Part of a small language model's weights.
Size: 12 layers, width 256, 4 heads of 64, MLP 2048 squared ReLU, vocabulary 8192, 19.9M parameters.
Each number is 50 + 15 x the weight over its row's rms, rounded and kept within 0 to 99. Layers, rows and columns count from 0. The size before them is the row's rms in percent of the matrix's.

# layer 6 MLP down (transposed), 2048x256, rms 0.189, rows 258-264, columns 0-255
097:38 64 42 49 54 38 28 56 48 55 75 46 60 25 45 27 31 63 32 40 64 60 65 38 56 17 64 43 46 34 42 60 66 21 70 43 55 46 51 38 52 35 76 56 47 31 54 66 67 46 34 40 50 52 52 59 56 34 53 18 36 25 74 53 43 16 69 34 35 37 24 42 62 31 55 40 70 42 50 47 45 47 74 35 41 43 74 40 37 73 34 14 75 42 56 43 54 66 50 38 56 76 42 38 66 11 43 57 25 63 46 36 47 64 49 23 38 38 54 69 39 43 70 48 38 26 36 58 51 44 58 22 67 36 30 27 62 24 35 49 48 64 47 69 70 54 48 30 49 69 51 38 63 63 44 67 43 44 71 46 84 16 29 50 57 57 41 19 50 12 39 79 47 27 46 31 58 41 57 56 48 44 44 54 36 48 55 70 55 55 42 44 37 32 37 63 68 45 47 47 66 60 65 56 62 42 21 25 54 52 62 55 38 24 52 68 34 45 51 44 76 50 53 51 55 31 78 57 35 46 53 60 61 72 60 64 32 34 41 36 51 40 37 48 19 43 79 45 43 52 42 76 63 26 77 47
101:34 35 51 69 58 66 32 59 30 37 31 36 38 38 59 25 43 89 49 61 25 44 34 38 50 51 31 30 36 66 23 27 28 64 34 41 56 71 21 27 54 25 38 32 49 44 29 29 37 55 52 48 42 61 35 57 33 29 32 29 52 55 52 51 68 52 89 30 72 59 43 63 39 61 39 43 57 59 56 39 73 43 74 70 52 53 48 21 04 51 39 56 41 44 67 46 47 36 67 49 56 33 50 39 55 35 46 49 52 41 47 42 47 99 68 53 51 37 53 61 55 61 50 54 55 63 64 44 60 67 41 61 70 45 00 45 51 54 41 62 73 57 50 27 67 19 73 61 57 41 54 62 55 52 64 57 48 27 64 47 71 65 45 69 38 48 60 54 20 44 77 51 28 49 65 50 41 56 51 54 12 35 47 59 50 83 41 36 54 63 56 52 73 41 50 36 51 48 60 34 29 63 49 32 31 50 68 62 70 49 64 46 59 65 57 33 51 33 45 53 61 48 45 51 01 46 43 52 52 37 48 65 41 52 62 61 57 38 29 53 41 53 75 42 66 36 20 74 40 44 57 31 46 51 48 51
102:34 33 70 57 51 45 64 72 30 58 61 60 67 52 37 57 27 47 46 81 51 72 44 51 59 26 64 50 41 50 76 48 33 60 44 43 50 66 70 63 46 42 20 46 63 42 34 55 36 23 55 68 61 35 86 40 34 54 41 41 66 62 84 70 60 42 41 79 43 55 46 44 68 60 62 40 45 76 52 50 53 52 50 13 42 70 67 62 54 57 38 67 50 62 71 78 52 43 64 70 51 40 54 48 38 43 28 38 31 33 69 57 45 66 53 53 75 25 37 50 55 73 59 39 75 55 90 46 56 51 58 44 67 69 49 47 70 47 44 43 45 55 22 49 34 45 60 26 37 44 53 62 29 77 48 38 47 54 36 49 45 46 37 49 90 58 78 67 41 30 55 52 12 73 46 49 72 52 81 38 46 70 43 37 19 48 69 28 71 52 56 63 56 61 39 60 69 50 33 42 44 60 59 67 46 48 35 17 57 50 40 50 53 42 28 68 40 40 43 90 49 42 52 32 58 44 71 00 43 72 36 40 24 43 55 56 72 69 51 64 39 68 45 50 44 37 55 56 47 61 62 27 42 38 54 60
099:54 50 43 65 57 57 60 82 56 38 41 68 57 18 47 44 37 50 11 54 38 51 47 57 64 70 47 57 32 68 51 50 66 45 58 48 75 34 38 67 54 57 38 42 59 31 44 22 38 20 78 43 21 21 46 32 49 51 44 46 60 36 61 42 31 32 64 59 62 28 42 66 67 37 63 34 41 49 57 61 49 43 36 53 30 19 37 40 37 24 50 69 52 39 47 58 37 36 51 37 50 61 36 59 76 92 22 52 57 33 55 44 67 28 32 46 52 49 57 41 60 57 53 50 30 60 49 41 66 93 64 42 60 63 39 43 23 68 55 41 45 52 37 61 27 60 52 59 65 68 03 11 49 61 54 63 57 44 35 50 59 54 79 36 47 36 52 39 69 57 46 50 64 72 61 50 30 33 28 56 44 50 27 32 33 48 63 49 59 40 74 47 36 53 29 44 61 68 39 24 70 43 48 35 97 56 43 54 81 43 54 71 67 54 54 69 65 43 55 86 35 36 58 48 62 28 48 43 63 51 66 25 41 45 49 61 48 35 17 59 67 52 30 50 33 42 43 58 47 56 58 35 57 29 55 35
094:50 45 42 59 32 52 54 58 66 35 71 52 56 44 61 42 48 12 42 39 40 84 64 20 47 41 43 56 70 41 56 57 47 36 30 24 48 48 27 50 61 21 51 40 17 31 54 24 56 47 71 42 27 56 87 13 45 49 70 45 54 58 70 51 56 54 48 45 51 47 47 40 09 58 43 58 40 44 29 60 36 51 59 42 22 39 60 52 59 38 73 27 54 45 42 71 62 27 61 19 56 52 38 71 35 64 30 57 24 52 60 58 35 49 29 51 59 45 63 46 72 61 41 51 42 51 50 46 52 33 53 55 60 77 36 63 44 74 54 38 78 34 11 46 69 49 43 35 40 65 64 44 47 37 49 47 60 62 70 48 34 35 31 15 48 56 56 70 14 34 30 30 62 51 40 30 28 70 51 31 52 46 54 35 47 33 54 69 55 63 27 65 45 72 55 45 42 61 46 53 64 42 64 47 70 13 43 51 40 42 63 39 19 55 53 51 65 41 42 39 33 29 22 67 47 56 37 71 64 68 24 38 38 10 49 55 36 36 35 48 62 63 54 44 61 63 50 64 37 44 55 40 56 59 09 47
087:49 50 30 46 64 53 54 61 59 21 56 48 68 52 44 61 42 35 62 37 31 41 56 51 54 40 60 50 33 58 27 62 42 21 34 42 49 49 49 60 62 72 39 36 73 35 61 44 72 36 52 46 41 46 67 25 50 27 60 70 16 57 36 32 58 64 51 43 56 51 43 56 65 61 45 63 72 53 43 43 42 45 41 35 32 33 55 51 49 60 68 46 52 83 72 49 32 59 55 39 56 67 22 31 47 77 61 57 52 56 44 34 51 64 81 43 77 36 73 76 41 40 38 63 56 79 41 44 42 23 69 35 51 63 57 59 29 52 21 29 44 22 66 53 61 56 35 78 42 15 36 41 57 24 79 61 60 47 76 45 65 44 83 59 39 36 47 37 58 61 64 99 69 31 45 44 62 51 56 47 70 40 65 29 61 50 33 60 45 57 49 73 38 45 56 52 63 56 36 51 43 29 62 33 33 36 43 25 49 46 48 55 48 40 18 52 62 56 40 71 38 80 41 55 43 42 56 33 56 56 64 51 70 90 56 83 41 50 40 57 81 50 49 76 49 48 47 45 56 22 59 23 38 28 41 77
108:57 35 51 62 59 55 53 63 45 81 58 59 74 62 39 76 49 68 56 13 61 16 39 89 49 36 46 52 29 43 42 36 34 24 28 32 25 55 46 50 43 49 49 35 54 60 27 45 48 44 36 54 67 83 39 43 40 47 57 65 34 55 74 49 43 67 31 40 59 40 56 30 37 62 49 54 68 65 54 30 81 58 63 56 45 69 53 56 41 32 30 28 43 44 48 55 45 47 65 26 38 21 59 51 55 17 29 43 43 57 39 42 69 57 62 28 65 54 79 42 32 25 52 55 34 52 40 44 48 42 08 41 42 51 52 41 49 58 68 51 48 31 40 27 53 53 38 71 63 61 15 71 59 52 57 57 66 55 75 59 54 46 59 58 78 24 49 41 51 62 70 35 61 38 67 00 65 68 58 60 42 54 67 45 80 62 40 58 30 36 49 54 64 74 51 46 52 32 23 49 52 60 46 38 51 51 21 31 39 56 46 36 50 41 50 47 28 64 78 43 33 39 54 26 51 45 58 45 49 39 38 36 38 59 52 49 57 45 61 38 49 43 68 85 43 82 79 44 19 13 50 51 49 51 56 57
# layer 6 MLP up, 2048x256, rms 0.19, rows 259-264, columns 0-255
097:38 37 72 40 64 45 60 45 46 28 46 60 18 53 47 50 48 52 66 27 38 45 69 54 42 58 35 37 71 59 61 56 52 58 51 38 24 63 67 47 62 51 37 36 40 72 35 15 43 32 57 68 21 32 57 79 60 49 60 30 71 54 70 46 56 68 56 63 29 52 65 49 56 59 55 56 14 46 55 62 37 41 48 67 18 68 55 50 40 63 43 50 55 71 51 43 74 62 37 32 47 47 61 55 42 69 35 73 33 36 54 59 61 23 58 56 66 69 48 65 55 68 45 34 74 71 63 57 42 47 43 54 68 51 31 71 50 50 35 66 46 46 34 20 59 42 46 61 64 51 76 35 39 46 43 47 53 52 31 22 39 60 64 63 38 48 50 42 32 81 57 57 81 69 31 51 25 52 40 54 46 49 45 85 43 64 35 81 19 77 30 31 32 42 55 58 66 57 49 37 57 57 18 73 40 56 40 73 72 30 12 61 70 70 33 62 46 35 56 54 43 57 66 53 38 40 78 69 45 55 64 45 00 19 77 56 45 44 39 32 54 39 59 46 66 34 36 62 48 60 46 71 34 51 47 41
096:64 55 53 68 28 75 49 58 50 59 53 70 35 54 34 38 63 78 34 46 52 49 38 27 43 58 51 48 26 44 72 45 83 47 45 46 65 50 75 15 52 35 70 34 48 33 39 66 50 74 51 41 41 33 88 49 41 62 58 84 65 85 35 34 56 21 53 62 63 62 56 45 50 60 73 29 27 58 32 39 65 68 39 62 51 41 49 29 79 44 63 28 49 31 64 66 41 52 53 58 48 46 80 36 62 51 43 20 53 59 68 43 54 62 48 56 28 82 37 54 43 63 53 66 48 54 79 54 22 48 25 82 27 71 60 15 75 75 71 33 43 53 42 65 70 36 28 59 45 40 32 28 54 49 36 44 71 56 39 41 66 66 54 13 66 36 57 41 62 49 64 51 43 53 66 51 49 74 60 62 49 44 28 51 33 41 36 50 60 40 40 57 60 28 39 61 59 57 64 68 49 57 59 64 41 43 19 42 53 51 52 55 63 56 48 45 54 84 65 58 76 29 69 41 62 78 77 36 68 36 48 49 41 79 74 63 59 58 61 44 52 50 34 52 55 52 47 50 80 36 51 31 45 52 46 52
100:59 79 72 46 66 59 60 76 40 37 88 30 42 59 46 59 40 46 66 33 54 42 25 46 46 29 48 79 56 23 21 60 44 50 58 43 65 37 58 50 34 65 44 30 52 52 41 68 51 59 40 19 40 50 70 84 62 66 44 44 62 39 59 57 60 41 44 38 58 63 38 49 22 51 60 55 34 58 42 40 72 40 56 39 46 57 18 72 53 72 65 65 34 44 27 60 70 46 56 53 47 55 65 53 39 40 45 47 58 22 68 71 40 34 35 45 54 20 58 76 30 72 30 45 54 49 47 34 39 69 53 72 58 41 31 45 70 42 41 51 59 36 53 65 79 51 41 48 76 29 36 56 48 42 87 43 45 26 80 57 55 59 52 66 54 31 36 34 50 68 41 63 46 52 54 31 62 27 67 59 33 71 38 74 32 50 51 76 35 61 66 45 66 71 79 64 49 39 54 67 30 55 58 58 55 48 55 51 70 42 43 51 53 68 41 61 74 47 33 19 38 65 38 49 59 32 61 67 88 44 53 16 54 44 58 53 58 38 43 43 84 61 58 47 81 59 46 50 08 44 52 52 63 60 41 20
093:59 46 54 74 50 44 39 58 56 13 57 09 58 33 67 63 78 23 24 47 57 59 59 52 71 54 36 57 28 67 43 20 48 37 77 22 52 40 67 40 82 54 39 36 27 57 46 48 59 52 45 52 33 33 41 65 73 43 35 58 70 51 85 53 53 35 48 56 71 62 59 58 68 49 40 23 54 58 80 64 46 36 36 66 63 34 52 56 71 75 60 39 44 28 50 64 43 44 54 26 62 57 64 36 63 64 66 56 66 16 57 60 29 38 52 65 31 32 79 40 52 42 44 69 64 61 10 39 54 49 39 44 58 31 46 35 76 63 50 62 63 45 35 50 29 64 59 52 66 48 38 44 56 64 40 53 61 35 40 24 67 50 30 33 34 47 59 61 65 83 54 39 69 57 77 51 74 44 32 31 53 54 54 61 47 46 47 63 50 29 51 72 65 43 48 62 51 64 50 59 36 33 50 61 71 48 44 61 41 46 47 34 42 61 43 58 60 36 50 30 16 24 45 50 64 65 67 40 58 65 57 41 56 67 43 47 30 47 14 35 51 23 77 34 62 46 52 85 78 58 27 31 40 36 55 63
085:37 35 62 67 72 52 63 38 59 50 55 37 51 19 58 71 67 40 31 50 38 63 50 62 47 49 39 51 51 64 34 57 22 37 39 27 46 43 61 50 71 43 42 40 60 32 43 41 66 67 43 23 56 43 74 51 56 60 61 48 49 72 67 39 62 36 93 47 32 57 79 36 42 70 64 46 62 24 82 47 48 54 74 44 36 42 31 54 22 40 59 46 40 66 38 39 48 60 62 68 52 68 26 63 37 34 39 70 20 53 47 53 55 38 68 40 32 49 54 35 46 33 63 60 42 58 51 44 57 42 52 68 77 74 51 74 59 71 61 70 23 52 40 36 71 42 44 52 42 44 43 42 26 46 82 22 57 48 44 65 26 42 41 37 47 41 78 64 67 50 47 67 57 37 63 50 41 37 40 74 65 25 22 53 58 53 46 31 48 43 37 65 54 34 51 58 40 52 33 34 73 64 43 22 63 39 46 60 37 38 47 52 59 34 10 27 53 47 48 78 41 80 53 35 55 12 68 67 56 40 84 53 23 62 39 49 78 47 46 40 80 56 76 48 48 46 38 50 41 54 39 49 67 23 21 27
111:67 30 35 34 35 59 56 51 59 38 71 32 69 18 37 62 38 57 51 35 54 59 54 72 55 75 48 44 57 82 58 48 79 52 41 64 74 63 28 76 66 65 45 38 36 64 28 55 71 53 62 28 52 43 30 49 60 51 41 69 65 39 52 30 65 88 55 41 42 63 39 80 60 43 66 64 61 22 80 19 53 57 53 36 42 36 54 33 29 41 73 52 64 58 26 62 48 56 64 36 40 33 24 47 38 39 41 37 55 35 49 42 53 67 40 34 63 21 51 74 44 48 72 67 36 33 21 84 76 32 60 36 21 85 34 47 57 49 50 61 43 63 27 37 63 48 42 22 54 48 56 51 55 46 43 37 34 63 51 53 52 36 65 52 52 42 52 52 30 53 49 47 47 38 30 45 49 44 54 40 39 35 40 60 41 67 56 46 23 59 26 52 85 52 51 42 50 39 34 37 41 65 80 39 60 21 52 47 39 70 51 35 66 55 52 43 73 54 40 06 39 69 37 56 46 30 58 42 91 39 41 32 33 55 26 35 34 52 59 29 60 44 67 42 47 42 35 60 51 73 32 56 39 70 62 52